Each number is 128 + 32 x the weight over its row's rms, rounded and kept within 0 to 255. Layers, rows and columns count from 0. Numbers have three digits each. The size before them is the row's rms in percent of the matrix's.

# layer 2 MLP up, 192x64, rms 0.283, rows 164-191, columns 0-63
095:160099153157180155076132138120105108088088135162102126072098092106086116114146126186112124166177105173144138104064102107033136123099172153163082154105108096123155138094118144173158141120166124
102:115106110096144155137138110098147123122127082093139110104153113127131199073099112076197087097139099093134130100103104166138097101149179145167118051123110116046159119161110120159163096166095177
084:181106099091106118125069172134189134125175173159158124170102105149164084131135105122165083134146201089085170094134133115151164130157103137144137093164123190112142064112085151121175149144112158
123:115162090123216104125176156094126128110094187120153137127080127124104154098134114155114121078171086109123157116138128103201123121132155158212127140118211132114106149149161126100174083138169125
077:132093131145095146205119092133132090155162105099123189160121077150177147124189083140100144125182093138161070090141161118164142151166148149109151157131123115195161109091082092139114099071120129
093:147098137158142139073182146161096099123174043121131156091169168137155137130154102137146153140163150105153036131062117155068128114132114151116103122147150114079124162097129114179087096134137177
097:081067160128093113108171157172158127161109120114137139126100108162140163141140188085086171133151087104138100104172177108103107188153118107164135116127131170126119111160221112144174059134104135
077:188122132155137170160064164154137125124068133171113106098148113103130143168133101158149157178135104118101165147156089129124150095120155181073203148145140133131090088088165091169171076088135096
106:134108084146107166175103153136166144153177171130147144146119122113103186162147077136096120142164128118165165096114130118131108045174139088122157165123117144074207172173103131187168162132106119
082:164124131153125124137118151153148112143138163132113123176154077097119127126096139098103089205148192062146097154097159105062132080086121179190144088124144136110109085141129110109131151185055139
085:175100063120136172162127188138172194171131135139111164109158123084121149150090148112134094119100121171106145155165126170140115131087079108102100153180132120143050108155178091167141098135178147
110:133124157123126135115147150081090122195115079164118145169109158146099178199130122205127154107116115092069176163057147114130145119092096146132103137116135180116094151177084173154117120127179128
095:093138091111124104118138064117133089159113095146158138158113178172189098189098137129186135104127172107140128138173127122138119137144080130112172123155117080093124060118093174204156133169148183
095:059154175149122114123143134048111128123119181182151169101154108165130181112126161100103115056090088141157221129113123140130145100136120125134136126118102139147073140132093192161155143163138152
092:097148165104162118120078103144100125124098175147129100182092142101129162116101071111103152176162132135178073096096112110085116167143182126126122132079143033144149080102120106106161138066144107
098:133149139160202134114133139093106129081118163088117088122149154153125143130141088132155093218186155133165118108152190138144145123109105188174160122103164113105134125128211117146070114164136085
092:157161118099061122147149180100134158043135159104070101133112146125078098088150149148100099153066149093143180107129133107169110188122145100122129067142098107127102164141202112126090127125133141
098:133110135177114127136131143162171147169125106138121162140150079096160101063124077158132186184156108096104100127115079093162126093115199120165094137174115170067171140112136123081145170149162168
093:155139175135096135185163101125130080169201087141143157139119131151143124052157067161109121072156072141139122119146130119120132124115101136104126111187060169109102148093113134112128191157112069
104:086127175103043135124107143158109169182156143153181152181179150137195161170126117106179131114123096089106201130104166130098118145175103128136144123094085108101086162149164104152150139127119135
113:153099082132124173126087134094165127158152119150147142127128036164088107106108138193159112172161160160110123136147173094114131047079157116154103120131114101067103124167161106160125159176148094
109:119102154067097161077149123122153038121152122138085114060136183122113131126107130142142124162149138145138110113180129157066083237117173117164135136119121165132184113138125113119115152123110101
091:131159136172166160159107168095148113103131093132130181062129144133127100204144087125189096079108101140115186118120162101122151134080113157076129089166110179185122141086109113151125113179153098
105:090124105128128135045121076085124113057092067100110119137067139170134117126126060125104120152109143097161143144102131142146128094083173136137105108116109102102168103218139163134120072142164140
107:134176126143135129143113123086163155140155107096096045092114185105073137127098158159139112127117091089102068079161096186125126172182133092083114170155173130179150128145164134133141114133065128
103:099103235085188184141128113086102095126171132150118130127122119138161123085162122133126191104163149139094119172124137098203111121132131082148152073116129125154099104116099072095103116118084111
086:157095120089123098178110128201141117087180160165128125076127102132136174100159108129139114159162146090153107140116183152158176152141098165173174093139118145086130046125128094084149180146085131
092:102184223097149203124126124121152143139126137156140128164126124173163136104155077095090167110122078106113130139117098096135115118159121140130145132150154112107138089176173138136152051078180191
# layer 2 MLP down (transposed), 192x64, rms 0.135, rows 164-191, columns 0-63
109:120059122138083158139154132153154137108171107115126093119134151182147059130185139134109080062118130111119152135165106120140151187177159109074115102140169188076111080162099145118109071152136112
107:159128185160151166079094128133162128127139177193117160127112111162133069170126148111061129168177145171174134140189139136085112172142126089119132152164154127139124174124134150072124163114201122
090:147121151108112140124096068114150095107109051114140133157143172110092053060122110157135169060162160133109160118168154110145148137115088083089148129140078111140067112145066090105157162136133127
116:103113119105175140121152131118079144179113122151135095119144153126198115102098121068090120106173113146093181177154141125135127119099140129039138137135142185134149103111172153114160157050122052
083:141183152061134123184121154165171126106118177075124154156107185190142211110134109117131098127197153134099084121119163108163119090173154120096092126160175146125143093109132110115137101089125151
097:036088106147218076099103174117110165104122173113142109116115119126075072096171105154115114136115125123160118129155113154135089127122127143151094102127106115072149102180184156134109096147069109
095:166109140128127082093088130133087091100130113146063130130178069119102122153152123129140140114182089147161125187100118055129150183101143122138123209142081142123098154145087162127100087160179164
081:196154197149166074074076085096173168108079117102120130114114123144115117148110161128105109118180063180142072110120123136144155145155172082184122132115137103135110176104127145162154135151109166
106:122121141117093152087179121144139115162052157100138189140171185144158123111122130117167183094154073095165118067120056131155155114148157133128126094151090139111162095184133120130071122125106180
082:184143155205119134158075149094115143167166113121126143102129113092087144121093116158153145145157116064124096126107137181131112111181165128144128099108116169112164182163206129127202145149093171
094:137163137141114142148181099122208090119082164103136177137143121189092139121169116086137153154147136109151147116172119153087075161150115148206110163063098076104114130142103153154164133076093126
119:067126061125095117149136121109127115134095118140136134129170145125109104150118100132105163129134133107070112148107182067133134110141032132092107141137133179130104175144184188194079123102130065
114:177116136059051099083120128084166075105137110090141149162153103101121114127093115166110146114141184151152136086191119137100195126140068123074171117149125088157124182121114101103130119145122158
082:075147116169075160135091151123129121129138218142164188098142154153130133155085167092145129125083107138132109081069122113084143121159154100121141127187096195073145126157112141158133185119117088
098:122160119103158106167105079105112083099109091104152092198087104115124091067165120164142138178118168145184155149152128119171125176072079142097119094096137111199086131147183127130133127117165139
107:087121115095096140136124151138101123135096129083124080127149134085107137112068080098195085130110196145153123130055136133104161101058081132163106167109127114060132110129170185139130136075118103
102:127167104138175163174113092068047141080113107142099149077111136143086137181105080063151144143088147113148145149118120146092182131135163166074200141150140111140164137111160118126104161157138137
094:163137103159122169127179167108174196142140129128162175137124101119117058096111139124109146204142155114139093130133066088133173126155187103089184098144099125144172174146074119080132141118141110
104:125133145102145085113049128078127104146108172096130160089099128151092117141163129153183129129140082138137107088110117154157126096087046154103099093201115069124103137131116152083168187169149140
102:135158139115102116123106092198109145123119127091149157169154034168089103199110105084162148153149108144151105132183155122119090194130141144116173123130129111135102222125104140159168126149130143
115:163083108089103196119147167198130160073150127079092195143147116124131167189140167123159106124159140074119149112107162145149111121129129115134074170141161127108092187104124143101087167175109116
112:174132105103193110116151143129177090134113111123119118109095170097069157152096154135152125117128133140186126112190125165134099184113120192184152137134132090126075172090123117099162170073155192
094:150152137117159124097193154141082174135199127147127101131094090094087162082088146081086170085194180113088107117154145113094131155124138121125098120097111066113119102142119151100154084082122176
105:136107138082127127134063109083081191145074095105153120097087139173126089112162124146151094142094125125123165108170146141107089164128182104160112058161144100113095104126179199128121171095159157
104:165089173130103082161140118181183116134115228135108119141176101125162162127098162116128125158122092087162158128130084085144188136102131107148098132105161145090123149073185127116132160093153075
107:101143148133164107117078109129178116100157112189121124067184099111152147132098135106109121139155128147089133054076137088124108147126114126166161107113126126165215163103082099191136199144133144
071:217096160118085119168117100133126103165129085158149114150126135078143172117170112108146097144108142124147095100135183152145103157149095094154113129182142145153124004100134095096114170128118132
100:080166138107129089105106112128110151123094092162143050195122141138178165111089126135159104106136092143108144104122075100101111081118185129182103160128138072098122109151140123070189085093161156
# layer 2 MLP gate, 192x64, rms 0.291, rows 165-191, columns 0-63
113:162142160202126109109117128121089098107155147156097165079077112146148083156137116095090119114136157134171080211141139132039099180079098100119094112149128142147142119107138089120073157102139145
087:134081074130095146136171097142174142144128122092155141098138129146121160149135118119156051123158177128104140065096149168088114086115071157087123167166122123136077108141154188165179092112155192
115:121081151131012131111083074175103158133149082120104096120161133110155112142134128096167138173092147150145119123163134136058141124106070128079155108128075096131156112157083155134091161113141097
078:181147114080143121120168144108117117102111120133078094070155218100129075147066150148135110110096119096104153141157129111068106139098151091111126074080128164083164200149166154112120151124117147
100:106113153102077091139177150134148183182153094115148144085202150141152093095141171084159118139169131130127169104134091083180131142148118104140122186106149184111073155114134138153132088189179129
110:151161129115105153120061116100074059101118118125117136119079129116176139142167083153128122089167134150102166108096131080160151109116205108143053160161164109100106095139125153078107057114119126
085:156100127060118147170092139150117137135105149197125124066161135099128143175162101134203171155128094108151159139169129114109147097140100165091200143140161114100097092090136098141171144058128094
103:121092119070149145087131144140122126172134134198093137181159105133101178130108083159139135161196173175119124111101101086130142099147122111184125151126115204128151132199152107136082117163070138
081:144118123172138151139156107106135161169152135086127165134095070106143144112132140142097136173152101084129145162126135109061156076082112183174073107080057130132068061132160164117112164157108149
093:126076064131128195117093146091158179140136113184132173110149110112122122147090168130159109096094088158124156150144135111174086135104100090095077122168097120105060167145197104136135077119160139
115:101122176141174134076132119184100116108129177121112174098135132120153097120170185143099115123114082118054174141171119169136148114068140167121142095111111162154155064129170114114165140184179088
094:117118106122119097105122047120128089128145092159161121169114154156188125195129104136200140075137175145135107142173118141117092095166094155117150133149138098139093048137085106192118117142122184
101:081179145156093171144082104128167132143109144123156172128165147094148127145069146076144117106087107177162197065050123105102111115173131098118114158150109148110145168109121201143150124130146096
098:117100082098130144085181157128130154124109164191147190092134107129103152147101164097059134115081142092143136169131091100081087078157146091153146141147152141051136190154102152108135157128148088
093:076130123199108070097134115132160140179097153113166153118134123109153173120101146146143101102104111055111148122077086096133111155213115175119122112132168169155136191133097134095158085123079138
103:143130046127180156168124113067110136157120146138116174129106109098118171149121085117138149159139176126152119170143151066091133128077182136096114121174187152111179153112112097162128182127185169
104:140048141131135141103138059127117163101174084151128123131182169137116171143149091138133184153141093104103096184130079136180085127136124082104130142099088196127165095110155102087128133172148170
111:162111175131112131144177085100132082165201120127140152157117123135161126084152105166083086033184081191127134185155080117116091128129106082164135132110098164110121154105115160141136125118120107
102:102088143116083110115159095096119156134166140126146131170158191102214167168158112099115081101138099141075198133129158126107149154162134111158124118101087145157077143103179096102131185129082157
110:128070116113123134137059135167127114196151134187139090124076126139145108103064139117132150103134116166134157152061107166078132094114146159136110088136151133141105175099086124192138139179203118
100:108110187089120151099131134114159027124143136134084122101124169137147130129110099131147128152182142132146109116148140113052089207085181127169127171105139165104203108128158147093129147148109100
091:116089114105110121084121125141166069188081105098177114106115103179169108089086123121080079150179162117130135096120141138090155124153217152144103124077158127159093155151100101115130112093069145
104:134126112105157078108188106131097135048107090106170072189140142130135112160161121099126090120077144068144131188105108143182125132138152136131145142100077144199135090166111102161114085117158156
111:107134130091082098087174108133088113110153090141096172107153179096136148170160106136143131098160078159221163131166164118150102149105172063130151096098130085156130066127076134088134149114134121
104:086087166117099080148155136087050145176156073153115166132172145153192095162167120105196195127150147142101132128135128113137104142125049095144161095129124119103151147108128102124072117133104120
092:164113105194057179134130079016120105118136089128108111133119181107127101165103153112127123164130075206164150111136110101112137135129138090119128143160161105138162136060129142135096114102121140
105:084074056104142057110099107160137111116046084093126091162156117107161172126100129146143124106115114167123104168094111177127124091049114115111081104165098120140128126097149144137131159170083117